config.toml
num_hidden_layers = 14
hidden_size = 224
num_attention_heads = 4
num_key_value_heads = 4
head_dim = 64
intermediate_size = 896
vocab_size = 6745
hidden_act = "tanh_gelu"
norm = "layernorm"
norm_place = "pre"
norm_eps = 1e-05
positions = "learned"
qk_norm = false
attn_scale = 0.125
bias = "all"
tie_word_embeddings = true
parallel_block = false
init = "uniform"
init_std_qkv = 0.0265
init_std_o = 0.0
init_std_up = 0.0265
init_std_down = 0.0
optimizer = "soap_variant"
learning_rate = 0.00366
beta1 = 0.95
beta2 = 0.99
weight_decay = 0.1
lr_head = 0.0112
max_grad_norm = 1.0
warmup_steps = 200
schedule = "wsd"
decay_fraction = 0.82
decay_shape = "linear"
final_lr_fraction = 0.0
batch_tokens = 65536
max_seq_len = 128
doc_mask = true
z_loss = 0.0001
train_tokens = 219300000
max_steps = 3347
dataset = "wikipedia_en"
Each number is 128 + 32 x the weight over its row's rms, rounded and kept within 0 to 255. Layers, rows and columns count from 0. The size above them is the row's rms in percent of the matrix's.

# layer 3 attention value, 256x224, rms 0.107, rows 26-41, columns 0-223
size [110 110  92  84  92 101  84 101  97  97  99 120  94  98  90 101]
[[115 163 158 126 130 106 126 147  96 110 132 176 161 158 167 131 142 130 152  96  83 132 147 169 145 143  79 138  96 107 152 152 103  96 110 130 119 186 154 134 173 101 104 130 124 173 146 175 133 124 143 148 146 109 118  79  92  96 123 113  99 137  97 101  81 172 103 177 161  99 142 116  97 153 117 205 176  99 117  97  60 145 126 118 126  98 120 122  48 112 109 102 108 127 148 138 130 202 171 136  86  59 163 123 178 139  92 159 121 158  96 178 156 207 120  87 176 100 168 134 112 105 112 104 105  74  79 201 135 158 135 103 175 125 142 176 126 156 123 104 117 164  83 134 114  70 109 198  90 112 124 130 128 129 111 137 126 153 124 137  91 128 131  89 111 163  91 131  49 170 144 106 129 104 143  98  87 148 103  94 119  81  64 119 131 123  95 105 188 131 108 151 128 188 141 163 184 165 149 116 144  64 102 100 122 181 158  75 144 169 100  73  94  93 114 110 199  92 133 105 104  95 175 111]
 [ 88 188 139 162 150 155 123 141 108 115 111 172 121 123 109  97 154 181 173 136 111 174 160  77 120 153 119  93  84 106 140 181 115 121 139 173 162 120 121 139 127 167 172 122  99 108 140 153 141  61  84 105 166 143 104  90 147 133  48  63 148 112 166 139  87  56 203 121 106 122  99 157 113 146 138 210  67  74 133 122  71 117 112 112 165  91 124 128 121 134 109 164  99 152 193 119 125 143 122 131 135  65 161  85 128 117  96 115 110 162 121  99 180 178  60  72  84  59 180  87  97 133 116 135 137 166 137 160 157  93 109  87 128 111 103 101 149 142 116 133 107 173 128 119 104 137 166 152 117 108 177  83  56 129 138 115 118  87  77 125 125 129 140 123 127 198 127 182 109 122  82 150 127 138 143 117 141 150  96 163 163 185 152 165 133 159 160 153 150 152 132 145 133 110  87  92 122  61 122 104 129  64 167 118 184 114 117 105 177 111 172 104 133  92  87 122 119 101 134 180 157 146 151 137]
 [101 165  24 141 148 140 137 106  99 136 126 123 145 126 158 111 156 150 140 115 136 148  89 167 129  88 112  79 122 171 112 130 133 145 197 106 152 123 119 141 114 147 126  90 148  93 155 133 161 112 168 105 106 137 129  65 164 120 147 170 119 122 119  56  21 115  84 156 115 110 115 122 110  81 114 148 115 134 207 166 126 123 128  83 179 148 129 170 153 109 129 118 148 125 181 127 197  92 166 168 142 114 107 109 102 147 117 121  88 156  96 182 118  73 122 153 147 143 160 110  92 122 175 147 135 139 188  70 134 176 141 134  53 191 130 180 110 120 128 124 161 129  15 147  71  82 141 127 150  76 165  79 128 162 131 194 130 168 107 126  73 143 142 121  85 140 159 118 121 112 139 124 118  73 101 121 194 137 125 135 123 120 142 125 102 102 137 133 143 127 155  99 125 143  86  88 126  87 129 150 119 106 104 170 138 144 123 118 184 141 128 127 166 129  66 158  75 201 143  90 136 155 171  80]
 [159 147 144 111 136 135 109 146 124 154  98 128 147 124 141 134 148 173  76 111 115 179 112 124  74 101 115 123 134 160 145 178  65  87 103 114 100  68 127 167  99 151 173 129 126 155 156  93 131 119 146  89 196 106 176  98 135 159 163 152  95 133  79 136 126 102 118 108 154 104 156  95 148 119  70  46 162 177 109 131 150 149 182 113  37 111 100 114 139 140 112 146 173  81 104  97 144 132 115 131 131  82 140 175 103  87 131 122  99 142  79 155  98  44 114 163 130 118 142 213  97 151 138 193  95  91  74 158  78 150  64 102 122 124 112  93 180 122  99  58 114 124 181 118 101 141 101 127  64 125 113 112 132 167 137 138 152 150 132 170 176 114 107 118 106 166 153 111 173 156 122 150 154 116 157 152  83 122 101  78 166 141 128 119 152  74 102 147 120 128 138 116 136 134 134 134 187 156 155 138 173 110 102  89 158 128  71 126  35 117 107 150 167  77  73 125  81 112 107 128  77 176 155 133]
 [ 87  70 134 107 130 111 141 145 134 150 167 159 129 101 142  92 173 188  53 200 104 108 128 159 137 166  93 182 171 193 164 101 199 136  80  54 115 160 161 126 149 157 165 126 144 115 154 132 151 104 154 131 133 110 155 127  99 142 102 102 160  90 120 131 124 134 168 142 131  95 197 122 155 121 143 173 191 107 139 190 130 176 113 156 153 202 113 156 152 115 143  87 130  95 108 142 121 130 160 120  94 136  69 154 126  92 104 154 147 113 157 120 128 157 206 106 131 171 172 126 128  80 179  65 109  98  84  87  75 179 165  87 166 175 130 136 132 157  81 105  90 154  68 172 148 110  98 106  94 103 158 109 182 139 117 148 124 139 140 137 109 119 134 172 124 114  84 123  96 114 148 132 114 103 160  73 120 146 131  95 141 138 162  68 138 109 107 104 154 120 101 104 154 148  85  96 135 105 180 123 145 175  84 111 119  83 221  96  96 114 114 162 155 101 155 123 120 156 124 119 128 109 103  56]
 [193 133 160  92 139  94 113 126 110 100  90 114 153  49 114 178 122 119 125 131 129 138 151 205 161 168 127 167 114 165 149  92 126 167  98 165 162 146 103 103  78  85 115 152 150 129 163 153 156 153 121 122 139 106 155 140  86 103 153 139 143 127 111 125  93  78  95 118 105 145  75 128 112  92 119 147 117  62 110 149  95 120 141  66  64 120  91 155  73 127  95  94 112 164 150 174 123 181  99  93  93 120 137 217 122 163  64 141  78 131 113 123 192 152 134  89 137 124 203 193 146  76 168 109 175 177  91 170 207  86 170 100 150  90  95 165 138 126 117 147  99 137 136 120  95 141  73  82 127  71 142 183 134 166 156  75  94  95 141 140 103 140 140  94 175 138 128 114 120 167  52 101 180 169 113 133 135  94 103 126 181 121 120 136 112 156 112 128 151 110 115 109 120 129 163 139 177 129 140 102 152  64 104  97 160 129 144  92 140 147 107 164  96 101 137 147 137 128 132 143 140  51 119 129]
 [186 133 164 130 113 108 139 109 137 153 118 141 191 144  98  86 100 147 187 140 162 158 170  87 129 122  97 105 141 127 139 134 108 115 132 107  86 106 145 157 129 175 101 115 110  64 180 106 116 118  84  95 116 149 119 146  90 112 100  67 117 201 121 168 173 117  90 149  57 117 106 103 154 167 103 197 170  99 139 118 133 113 119 128 115 189 144 111 125 118 132  93 181 114 134 102  82 134 112 123  67 133 154 198 159 115 161 165 132 161 137 164 105 100 171 131 167  46  89 128 114 121  93 106 139 135  85 132  73 124 113 106  89 144  96  99 130 152 119 117 147 135 139 134 121 154 134 113 101 103 146 149 167 128  90 221  96 134 152 113 172  92 122  85  74 133 112 103 127 152 142 191 110  95 104 117 141 140 138 154 134  44 121 197  96 157 110 131 160 182  78 186 160 146 114  96 177 143 143 108 117 160 156 175 129 118 145 105 153 114 108 108 126 100 196 111 149  86 120 227  49 161 103 153]
 [122 140 159  93 133 144 156 123 187 127 108 165 103 161 140 148 118 135 104 144 107 202  99 151  73 152 105 146 110 147  61 111 187 133  80 105  92  93 124 157 156 137 141 148 127 148 109 138 123 122 112 155 161 159 122 177  90 181 144  79  93  85  81 148 107  98 155 112 153 104 139 116 125 167 134  81 100 156 116 150  82 129 147 154 140 148 138 125 142 140  98  96 186 133 139  77 114 139 125 143 169  79  79 125 199 212  92 137 135 164  71 148 101 112  65 135 124 150 155  86 121 113  60 124  81 117 137 147 117  80 127 132 138 150 105 106 135  79  73 173 135 113 120  94  69 121 123 109 113 114  79  97 100 151 121 108  75 160 147 146 101 104 124 142 161 173 134 134 114 137  80 129  88  63 180 120  99  88 129 118 135 105 162 190 151 117 140 145 202 110 153 153 133 129  94  40 132 162 154 125 160 103 166 120  91 137 159 193 103 223 112 121 175 152 153 134 105 175 119 192 137 150 203 108]
 [177  81  53 163 182 106 113 124 101 114 222 180 164  72 100 128 147 112  99 135  97 103  99 163  61 159 156 154  99 155 163 110  74  97 108 116 138 160  66 164 130 113 145 131 130 187 181 129 136 186 181 174  57 152 115 169 114 166 169  89 136 152 118  76 130 134 116 150 124 122 109  99 131 108 173  63 144  60 159 148 147 170 140 114  97 120 110  85  77 131 103  53 136 108  71  95 134 131 149 134 113  81 121 152 172 104 111 135  93  86 148 175 129 140 123 186 177 156 170 137 127 113 126 118 149 123 163 112 137 111  97 125 118  83 100 171 120 108 150 119 152 123  94 137 140  79  84 158 127  87 141 202  94 183 112 185 146 126 118 151 114 124 160 134 113 172 170 100 115 156  87 183 113 169 138 102 102 104  75 128 122 139 133  88 140  99  95 102 130 125 128  72 132 141 142  94 154 146 127 143 175 121 101 124  95 145 113 133 200  72 151 101 156 105 126 131 134 199 124 124 169  98 119 133]
 [127 182  88 104 140 170 114 102 203  63 154 158 190 170  88 140 151 189 142  42 120 137 109  72 109 115  85 138 136 130  86 129 119  53 148  96  94 129 127  81 134  68 107 115 127 144 105  92  90 186 119 169 152 145  56 124 102 122 123  99  78 143 120 160 133 105 100 102 114  81 108  79 115 169 121 166 150 123 163 151 145 122 137 112 158 122  88  92 123 108  99 102  77 130 118  63 162  82 139 170 140 123 150  77 146 108 136  68 141 124 121 145  88 138 136 147 152 147 100 152  86  91  99  86 136  63 126 149  92 165 105 130 159 205 149  85 131  99 145 149 128 144 148  72 162 112 125 123 110 115 162 163 143 122 133  89 119 157 131 125 129  87 107 121 118 141 159  77 114 151 167 180 171  73 144 117 124 147 140 131 171 117  94 148 111  99 138 136 138 131 180 128 162 130 154 151 109  93 165 185 133 130 146 157 129  80 109 156 164 164 121 219 141 158  63 199 115 140  90 168 128  89 124  56]
 [ 94 157 141 148  68 133 129 143  92 122 166 122 129 114  72 110 152 116 157 146  92 144 135 150 229 151 111  97 113  81  87 196 139 194  67 164 199 150 168 120 128 174 104 199 153  75 142 168 153  69 165  93 111  73 179 134 154 109 120 166 194 145 170 152 153 149 117 110 122 174 105 183 123 163 158 137 122 115 127 124 131  86  74 137 169 126 191  98 142  74 117 190 130 127 171 135  79 108 132 130  93 140 162 128 123 107 156 147  93 117 121 104 121 159 228  74 156 106 113 118 135  83 212 146 133 140  63 106 129  85 117 150 158  74 119 113 142 115  97 113  94 155 122 144 106 119 103  80  80 153 130 138 116 106 122 147 151 163 113 113 132  91 179 160 144  81 110 136 115 117 160 113 119 167 153 127 145 182  90 125 136 128 152 127  92 124 120 127  89  82 122 118 107 135 129 150 155 109 112 114  29 142  71 128 156 147 131 137 109  70 142 114 129 104 147 144  83 102 105  98 150 163 137 158]
 [ 92 158  88 127 149  87 107 110 107 111 151  35 130  65 110 108 128 119 143 115  93  86  72 101 125 151 158 139  87 128 149  64 133 111  91 158 163 133 102 144 121  99 151 135 129 128 196  67 122 139 182 129 156 137  75 100 150 148 152 150 184 100 103 124 126 177 118 105 147 130 154 129 117 105 144 132  84  83 213 147 109 157  97 136 176 127 227 157 160 150 106 111 132 214 138 166 158 139 119 117 128  89 120 108 128  95 101 131  99 108 103 147 151 118 188 125 182 154 186 130 161  57 130 140 126 178 133  81 122 134  95 133  74 106 127 173 104 134  97 123 164 110 140 141 138 111 115  76 156 118  99 125  97  90 169  95 138  79 118  77 112 137  96 164 177 171 110 190 144  93  79 122 134 180 102 142 180 177 136 122  77 155 151 154  93 140 106 142 116 139 136 120 141 165 122 173 133 147 187 111 135 133 107 128 158 133 103 166 144 100 161  78 149  82  82 193 173 184 135 113 156 181 155 154]
 [105 137 129 175 165 142 131 162 131  78  79 160 107 133 122  50  80 112 127 132 114 119 140  99 155 110 120  85 121 155 140 114 121 110 110 161 166  87 145 112  99  87 138 136 143 136 101 167  89 103  93  94 155 117 161  80  87 145 137 115 152 134 156 155 151 164 135 152 170  48 111 131 131 131 136 127 145 153 139  79 154 146  73 172  70 149  35 107  99 149 121 139  97 133 136  95 159 193 127  75 111 124 123  92 115 129 123 154 136 109 178 137 117 138 126  93  81 186 127 126 114 144 103 132 173 134 122 103 158 144 108 107 151 121 106 160 116 102 158  99 121 111 150 124 162 139 143 154 166 150 120 158 160 123 186 130 128 131 156 191 163  95  85  81 102 119 102 132 132 105 168 138 127  95 123 156  94 133 128 118 113 110 166 132 194 159  57 167  83  60 118 152 201  90 118 165 127 166  73 128 201 138 214 136  99 108 127 115  74  97 186  99 103  83 155 105 245 133 138  96  72 174 109 178]
 [119 163 111 125  87 166  64 157 125  67  92 177 124 162 166  91 139  67 142 139  85 133 172 120 162 140 117 157 141 134 134  99 123 142 175 133 217 110 144  50 150 127 119  91 123 124  84  66 117  78 100  95 120 130 134 142 131  32  93 166 194 154 136  91 116 147 130 120  75  74 146 128 180 180  52 150 116 161  87 121 171 139 140 130 162 113 162 147  59 108 108 160 120  60  91 158  99 144 127 105 142 168 127 146 137 121  89 179 137 108 133 111 118 121 138 156 150 177 166 103 124 120 169 142 122  97 142 145 183 168 141 113 174 131 120 161 135 149 107 174  47 133 114 178 179 142 120 105 137 142  91 148 188 113 124 112 176 150 119 154 136 144 118  95 148 112 130 103 128 142 149 135 157 126 163 135 165 161 158 142 139 171  81 110 107 142 183 166 123  89  89 183 123 165 102 130  80 154 117  93  90 139  99 121 149 117 147 128  68 111 106 188  94 214 138 100 117  65 135 137 120 120 149  98]
 [117 120 182 111 132 165 103 147  91  93 184 178  92 130  97 156 143 219  76 186 110 148 119 140 115 122  30 168 165  71  90 108  83 162 127  54  79 152 129 100 136 129 131 127 146 105 156  82 143  52 135 126 101 142 148 190 123  97 147 105 106 106 127 145 143 148 129  96 154 103 160 157 106  99 118 154 158 135 113 105 153 113 123  88 127 176 137 151  70 100 158  96 125 164 133 134 120 111 106 112 136 138  83 138 164 111 132 112 141 162 105 100  70 113 159 144 103 156 116  91 151 123 112  64 155 105 125 116  95 130 148  73 140 148 133 140 148  77 113  87  57 107 113 106 111 111 185  65 153 134 164 119 104 126 106 151 113 163  98 182 101  96 173 100 130  81 114 123 141  60  90 159 169  93 165 111  68 157 105 109 161  56 145 121 133 119 103 141 120 128 157 147 146  66 138 148 108 165 131 111 167 151  96 159  37 166 167  77 103 193 144 142 162 133 137  87 112 140 128 139 194 103 109 128]
 [193  94 135  54 134 135 171  83  64 133  82 160 209 168 107 170  65 144 101  95 148 176 140 152 118 167 129 149 121 120 144 123 187 107  89 120 125 140 188 172 114 140  88  90 104  74 125  72  99  91 108 144 128 180 103 151 121 183 132 119 114 129  99 132  89 128 143 128 118 142 118 155 152 133 136  81  83 121 131 136 117 139 107 194 168 141 104  89 139 116 128 158  76 107 125 104 157 170  70 138 131 114 127 150 108 177  89 144 135  96  92  95 115 153 178 124 151 166 109 118 133 162 111 109 143  92 168 119 136 118 111 101 162 164 139 128 114 138 103 140 116 137 110 171 106  85 156 152 142 143  84 179 105 120 165 128 120 108  86 184 148  30 105 125 117 101 183  62 144 133 156  15 190 162 185  93  70  90 140 153 108 156 165 128 203 103 174 106 122 131 107 142 135  95  76  96 118 140 113 126 121 139 122 151 108 149  84 145  73 148  99 122 123 185 133 166 128 152 159 155 154 161 110 121]]
# layer 3 attention output (transposed), 256x224, rms 0.0902, rows 26-40, columns 0-223
size [104 108  99  83  95  95  86  96  91  90  97 110  92  97  88]
[[135 169 116 128 175 144  96 129 148 144 121 100 100  91  78  99  39  74  71 137 146 100 102  86 118 100 146 148 129 157  95  42 120 136 136 157 123  93 142 132 121 140 102 153 111  90  96 140 155  98  97  87 120 129 103 198 187 168 106 207 175 130  97 144 119 107 136 179 140 118 152 143 156 136 170 121 132  93 178 157 136 176 107 164 161 148  55  45 195 116 127  94 153 147 105 187 151  98  87 101 139 117 140  97  63 141 160 169 132  91 136 126 184  80  71 165  97 162  96 127 163 158  91  96 119 104 155  98  91 135 118 146 127 154 140  81 191 122 138 134 140 125 113 150 131 169 135 124 158 130 145 161 165 126 170 151 156 154 137 106 128 144 140  99 146 114 142 130 128 119  94  81 138 109 118 160 170 162 123  96 141 170  79 123 120 172 145 182 106 120 128 170 142 123  94 119 170 100  68 112 151 183 147 146 112 113  79 167 152 146 152 154 159 197 103 116 117 227 106 129 152 100  89 171]
 [139 123 165 152 165  81 139 136 136 121 159  71 141 147 143 110 143 130 107 114 193  68  68 140 121  94 155 144 174 171 175  86 137 136  47 130 138 100 136  84 101  80 141 201 105 148 116 120 177 158 170 117 159 124  67 160 151 109 186 182 118  89 133 136 161 133  93 224 114  96 143 164 158  69  98  96 136 131 147 140 155 201 134  85 101 173 132 141 126 124 153 152 160  62  89 106 135 121 129 164 144 174 124 129 155 133  66 193  77 103 148 207 105 111 168 121 127 165 109 137 160  85 199 114 115  87 128 139 102 145 115 130 119 154 112 190 126 137 133 127  61  92 135 107 150 140 127  96 116 125 118 147 185 138 126 146 177 107 190 132 110 124 114 148  47  75 127 118 125 153 143  80  72 118 152 111 118 124 114 114  96 138 121 141 173 107  77  99  69  92  83 138 122  99 160 132 182 124 188 148 150 147 112 130 122 157 135 116 111 114 147  96 145 184 152 129 124 130  82  99 111 129  96 154]
 [134  95 182  94 133 122 155 112 142 108 151 109 103 101 122 139 114 165 146 160 130 118 152 125 127 138 110 174 150  45 140 182 166 148 123 180 134 144 134 128 115  80  81 142 133 111 121 135  73 149  98 101 130 198 152 109 111 147 103 164 111 185 111 151 158 134 134 125 194 199 117 196 180 113 122 126 159 117 146  86 100 165  64 136 144 145  50 125 136 187  88 170 117 107 142 127  99 153  73 181  66 135 150 113 164 118  74 202 149 103 130  84 133 117 128  16 113 153 113 127 167  95 161 139 169 135 112 157 188 124 139 155 141 155 119 113 125 112 116 136 147 132 146 140 186 174 126 125 131 131  94 149 106 130 108 125  75 100 163 158 177 148 100 168 170 165 122 170 147 152 170 100 124 159 151 116  68  81 114 136  96 135 169 145 157 205 155  88  79  53 112 139 109  89  77 128 144 115 138 132 181 133 140 137 131 181 129 156  80 137 136 119  99 117 162 142 152 139 178 171 134 101 151 185]
 [109 106 122 157 107 153 175 110 103  97 141 152  97 175 146 104 132  76 124 108 183  64 118 157 125 151 101  70  77 142 141 102 127 162 141 159 169 140  95 147 154 120  70 147 136 137  95  99 157 128  73 190  50 156  86  97 111 136  96 168 202 116 153 147 126 143 165 110 180 158 112 129 197 135 173 107 147  62 121 144 120 110  67 112 147 166  76 131 120 138 102 126 107 127 161 133  91 136 151 167 135 125 152  75 123 159 169  92 116  70 161 169 111 152 136 126 110 152 108  80 103 104 116 102 144 131 128  67 133  57  70 135 155 130 163 179  75 141 143 153  99 142 147 177 130 151 111 149 135 144 162 235 131 102 163  81 112 138 175  96  92 127 112 107  78 157  83 108 168 114 120 131 119 126  98 105 141 155 120 160 124 102 109 110 101 103 134  80 145 169 110  52 153 111 142 111 122 113 126 149 135 152 140 143 141  89 147 105 171 131 174 176 140 198 139  93  96 120  64 110 136  96 136  36]
 [115 137 138 119 116  85 148 153 169 135  78  95 155  83 161 102  93  48 175 140 108 162  90 140 155 148 107 104  38 110  95 120  64  98 150 155 118  93 125 124  90  92 128  34 120  44 118 105 175 135  51 103  43 121 140 101 162  92 161 118 167 130 135 118 140 126  61  94 131 104 114 139  85 130 129  94  83 145 185 116 101 139  65 102 144 114 158 153 101 156 136 139 112 112 157 159 118 109 137 115 142  84 107 105  96 126 219 134 174 114 122  86 157  74 106  58 102 118 143 110 161 159 108 146 114 158 105 107 153 155 135 118 134 110 111 102 109  92 188 117 102 116 130 102 160 115 145 169 135 158 129 146 130 150 150  98 129 119 163 160 171 145 115 115 184 156 103  99 155 118 112 146 139 207 139 133  82  89 129 166 144 144  73 129 119 177 133 127 125 127 160 145 144 152 129 147 122 152  88 134 134 112 164 159  89  96  71 148 148 195 167 183 120 179 149 101 175  74 150 137 102 172 139 169]
 [106 169 140 126 171  99 107 163 169  74 131  99 141 153 118  94  90 134  83 142 173 129  72 111 168  50 108 109 103 107 147 145  97  68 205 109 106 160 157 115 207 114 116 139 123 102 135  38 140  73 187 125 126  83  80 150 175 168 127  56 129 140 108 150 127  94 149 172 127 130 159 100 102 109 110 129 131  88 141 142 160 122 165 120 176 158 126 150 161  79 112 166 153  81 154 178 161 110 101 175 111  99 104  62 126 137 134 121 105 138 116 109 139 115 106 195 150 144 101 139 164 143 119 110 150 142 152 162  90 125 101 105 136  84 120 109  85 188  90 112 150 138 146 147 101 108 142 175 120 146 102 104 107 148 106 162 176  99 119 110  23 134 105 170  70 105  99 138 144 131 120 145 119  82  83 186 150  63 144 134 111 119 103 153 147  94 126 161 101 105 114 192 161 107 124 103 125  90 132 160 115  91  94 132 126  84 118 152 134 187 160 117 140 121 179 110 127 178 134 139  77 198 133 179]
 [ 90 159 145 147 159  99 120 127 102  80  75 159 111  87 183 117 166  75  82 126  63 170  86 137 145 157 169 172 124 215  81  95 150 141 180  96 120 193 115 123 152  67 156 146 160 164 167 145 132 195 136  99 142  90 104 157  96 178 142 214 116  70 168  86 122 174 123  64 151 134 136 104 112 126 131  70 112 147 129 132 123 164 146 161 133 148 153 135 126 117 171  80 116 130 122 165 143 134  78 141 151 133 182 112 105  75 133 132 122 166 124 113 135 197 136 114  60 148 109 110 138 166 141  90 140 192 116 114 131 116 121 128 139 122 189 125 121 101 143 151 169 167 114 118  82 113 115  98 141 164 133 110 140  90 115 108 195  94 125  93  97  98 109 154 137 129  84 136 113 126 115 121 186 142  95 135 174 143  52 159 138 135  97  69 115 102  65 160 164  85 186 128 140 161 146 143 115 126  97 131 177 100  99 118 104 129 147 141 107  89 129 155 108 157  32 151  94 114 121 128 178 148 131 149]
 [101 174 138 180  99 218  79 130 137 110 148  65 201 147 102 131 102 199 159 140 180 111 168 160  68 164 195  52 133 149 141 115 119 131 191 116 189  96 173 105 179  67 154  96 118 124 169 153 131 131 146 108 125 146 111 155 122  78 161  85 135 133 125  98  81 141 123 137  89 133 127 151 141 139 128  89 163 117 177 127 103 104 139 113 204 123 108 124 149 118 157 158 133 152 116 166 110  63 142 135 115 117 189 102 114 117 131 104 125 128 185 155 186 151 115 117 108  79  93  98  85 117 146  95 161 116 125 161 163 174 129  97 110 166 105 174 164  95 138 120  88 108 106 168 163 101  90 176 166 178  78 160 159  73 119 143 153  75 127 111 107 139 130 130 121 133 144 120  97 110 172  86 155 177  69 118 130 175 145 105 162 124  97 136 137 158 108 137 118 136  80 100 130 183 194 162 140 135 169 128 132 130 127 169 127 100  84 142 109  53 130 143  96 116 112 129 108  54 101  96 107 130  97 108]
 [142 110 145 105 129 127 149 191 122 136  82  86 102 128 150 108 105 117 112 102 167 174 154 147 181 132 116 101 160  93 116 129  99 140 195 141 133 174 149 170 156 116  96 110 143 156  82 139 105  56 114 113  75 192 147  51 187 101 148 145 136 129 118 163  86 139  95 150 105 176 114 135  77 138 132 183 117 189 141 113 148  52 128 126 138 187 139 184 112 151 114 165 133 165 101 138  86  68 108 173 129 152 139  88 145 151 143 163 152 140  76  69 112 147 144 107 132 143  76 159 136 122 161 144  94  99 110 176 146 139 112 144 138 117 143  69 185 108 114 156 144 110 144 190 139 160 119  84  67 190 120 102 149 151 152  87 142 138  64 140 154  83 102 148 108 115 104 124  75 173 125 120 124  79  85 123 150 171 132  85 146 183 165 140 132 160 140 130 118 132 127 123 145 116 151 104  69  75 115 180  69 182  99 134 111 112  80 144 129 161 139 193  98 137 124  36 111 139 129 142  97 126 192 124]
 [154  56 143 148 114  82 144 127 118 128 101 178 102  91 150  93 107 135 189 173 130 122 154 117  73  62 205 116 103 145 111  59 137 135 128  93 145 133 163 154 163 108 157 117 203  87  81  83 109 108 124  98  99 139 164 145 148 161  82  87  86 179 155  86  62 130 117 109 166  98 170 173 146 100 105 106 111 144 128 124 172  91 140  87 139 132  76 150 138 143 109 107 156 124 108 188 100 150  94 155 188 129  91 161  56  99  98 106 131 137 142 129 165 179 166 126 101 108 115 132 118 155 140 129  53 134 125  87 153  96  76  80 101 115  82 145 104 195  86  63 109  99  84 125 138 129 154 154 121 103 131 108 158 112 136 103 158  88 162 124 136 174 101 105 126  85 146 129 144 153 173 193 187 115 111  90 155 113 122 130  88 154  91 109  52 142 185 142 147 115 126  66 128 136  65 125 107 128 120  66 170 156 128 163 136 125 109 122 125 101 134  92 121 120 125 140 127 122 113 128 201 156 113 169]
 [116 110 130 130 208  46 146 148 106  83 114 110 100 139 166 137 112 165 101 107 180 104  81  74  94  39  94 127 128  99 140 109  80  86 113 111 107  82  96 108  79 141 126  95  84 148  79 133 153 201 105 147 122  96  92  75 118  84 169 117 165  86  94 148 193 167 114 124 114  99 117 175  73 114 133 132 139 177 122  80 140 188 134 167 129  88 139 145 132 170 141 139 118 134 144  92 121 203 182  72 144 108 113  56 158 110 143 170 191 172 148 148 121 155 129 172 142 118 150  85 119  96 133 158  80 145 136 132 184 103 166 183 165 173 166  89 155 133 162 159 118  89 173 178 144 193 127 132 175 120 154 143 128 114 104 141 153 122 106  87 153 164 117 105 131 124 137 148 118 107  68 151 101 142 157 143 116 123 106 127 109  95 141 148 126 130  97 133 144 150 148 168 135 104 122 147  69 165 170 150 175  82 158 101 118 151 152 115 181 172 122 120 186 181  84 141 144 149 134 104 112  99 129 157]
 [129 128 167  96 133 106 127 120 151 122  71 131 159 167 133 109 194 192  72 126 135 144 105 117 175 105 104 136 132  64 160 135 128  76 101 133 125 148 162  54 137 128  62 102 130 156 142 110 113 137 128 128 153 123 176 117 108  89 170  45 139 125 138 164 149 116 201  80  90 116 128 204 126 166 162 174 157 180 107 180 119 130 147 117 133 180  74  94 110 105 150 175 172  98 150 103 137 116 143 117  49  91 136 118 116 123 105 184 144 144 130  72 167 117 111  89 112  70 149  94 152 149 141 106 127  70 111 163 136 115 132 187 118 135 135  60 174 112  76 143 115 158  98 116  77 189 146 128 130 141 133 117 142 131 105  72 136 126 104 155  74 162 111 123 139 106 122 112 150 146 166 117  67 180 147 104  77 108 127 152 158 149 105 154 148 198 110 129  54 133 131 192 145 150 102 136 104 100  87 164 128 138 101 161 127 119 129 120 171 187  92 189 151 172 156 118  80 150 147 145 103 115 142  77]
 [107 137 141  85 160 144  71  70 151 152 179 113 141 151 134 127 166 120  73 102 102 132 100 107 141  68 133 173 109 127 101 122  92 172 171  74 118 107 101 185  86 185 131 175 138 113 176 131 128 146 136 130 134 112 137 164  76 135 140 178 111 109 112 140 104 136 146 180  63 176 135 134 111 160 104 132  86 112 112 187 105 107 122 122 140 137 179 143 152 162 142  47 135 170 146 139 134  77  65 124 148 153  93 178  51 161 144 116 115  60 135  94 118  51 112 146 189 114 118 138 134 124 105  84  47 146 100 108 112 147 160  89  91  85 170 151 177 101 107 149 147 145 134 130 126 172 107  86 172  54 123 114  98 180 153 122 169 144 130  99 138 171 183 141 145 122 106  86 160 124 102 102  94 172 113 105 170 123  88 132 146  85 119  71  96  74 132 126 179 137 133 122 117 132 106 120 177  78 175 124 115 129  90 164 114 127  73 170 141 139  90 125 128 125 118 153  73 122 107 129  87 120 174  74]
 [127  99 114 113 167  94  86 153 131 138  97 142 111 140 130 139  75 149 163 168 132 127 130  98 152  91 125 132  99 122 104 133 120 119 135  83  96 148 103 132  50 184 109 138 107 117 155 142 136 173 121  90 103 146  97 192  95 158 157 123  42 112 146  98 181  98 150 137 171  25 125  77  59 141 169 107 157 151 153 116 138 167 151 168 157 148 111 149 150 169 178  57 150 131 135 130 109 125 160 153 102 103  88 106  82 132 162  84 153 104 184 145 109 127 178 174 169 111  86 112 113 135  74 153 142 113 137  80  70 110  84 150 123 136 176 127 132 123 110  61 158 123  76 130 144  86 182  78 110  77 154 135 139  64 145 104  62 100 126 128 133 121 165 104 128 130 130 130 132 112 149 103 161 160 130 144  77 111 113 123 147  83 103 134 102 119 122 120  84 154 160 137 146  94 109 126  89  84 161  45 135 145 138 128 180 111  91 111 219 110 105  54 189 139 140 150 160 106 128 172 125 124 158 171]
 [126  96  71 156 101 147 152 136 171 177 119  55 120  67 129 113 120 121 163 113 142 131  99 116 112 135 147  84 149 132 109 130 134 146  69 116 159 122 150 101  99 160  85  82 146  89 178 109  32 202  81 117  89 148 137  90 119 164  43 113 122 121 136 148  75 160 166 118 190 131 118 127 125 133 152 100  79 147 142 132  96 131 133 129 115  60 116 135 112 154  96 156 139 158 110 144 144 172  84 152 145 103 169 130 154 142 141  89 137 139 195 124 158 127 185  96 176 165 120 183 130 178  94 135 124 172 137  73 212 143 122 173  99 117 155  76 120 119 180 115 146 126 135 114 133  87 127 146 138 206 105 135 161 100 146 123 156 125 129 102 129 131 108 118 144 142  87 106 130  71 144 127  89 150 178 133 163 102 133  97 119 170 129 169 172 103  81  73 199 137 109 123 136 159 158 103 164 157 104 101 123 111 151 157 148 111 134 142 101  57 117 147  93 113 144  77 134 105 181 150  86 189  54 175]]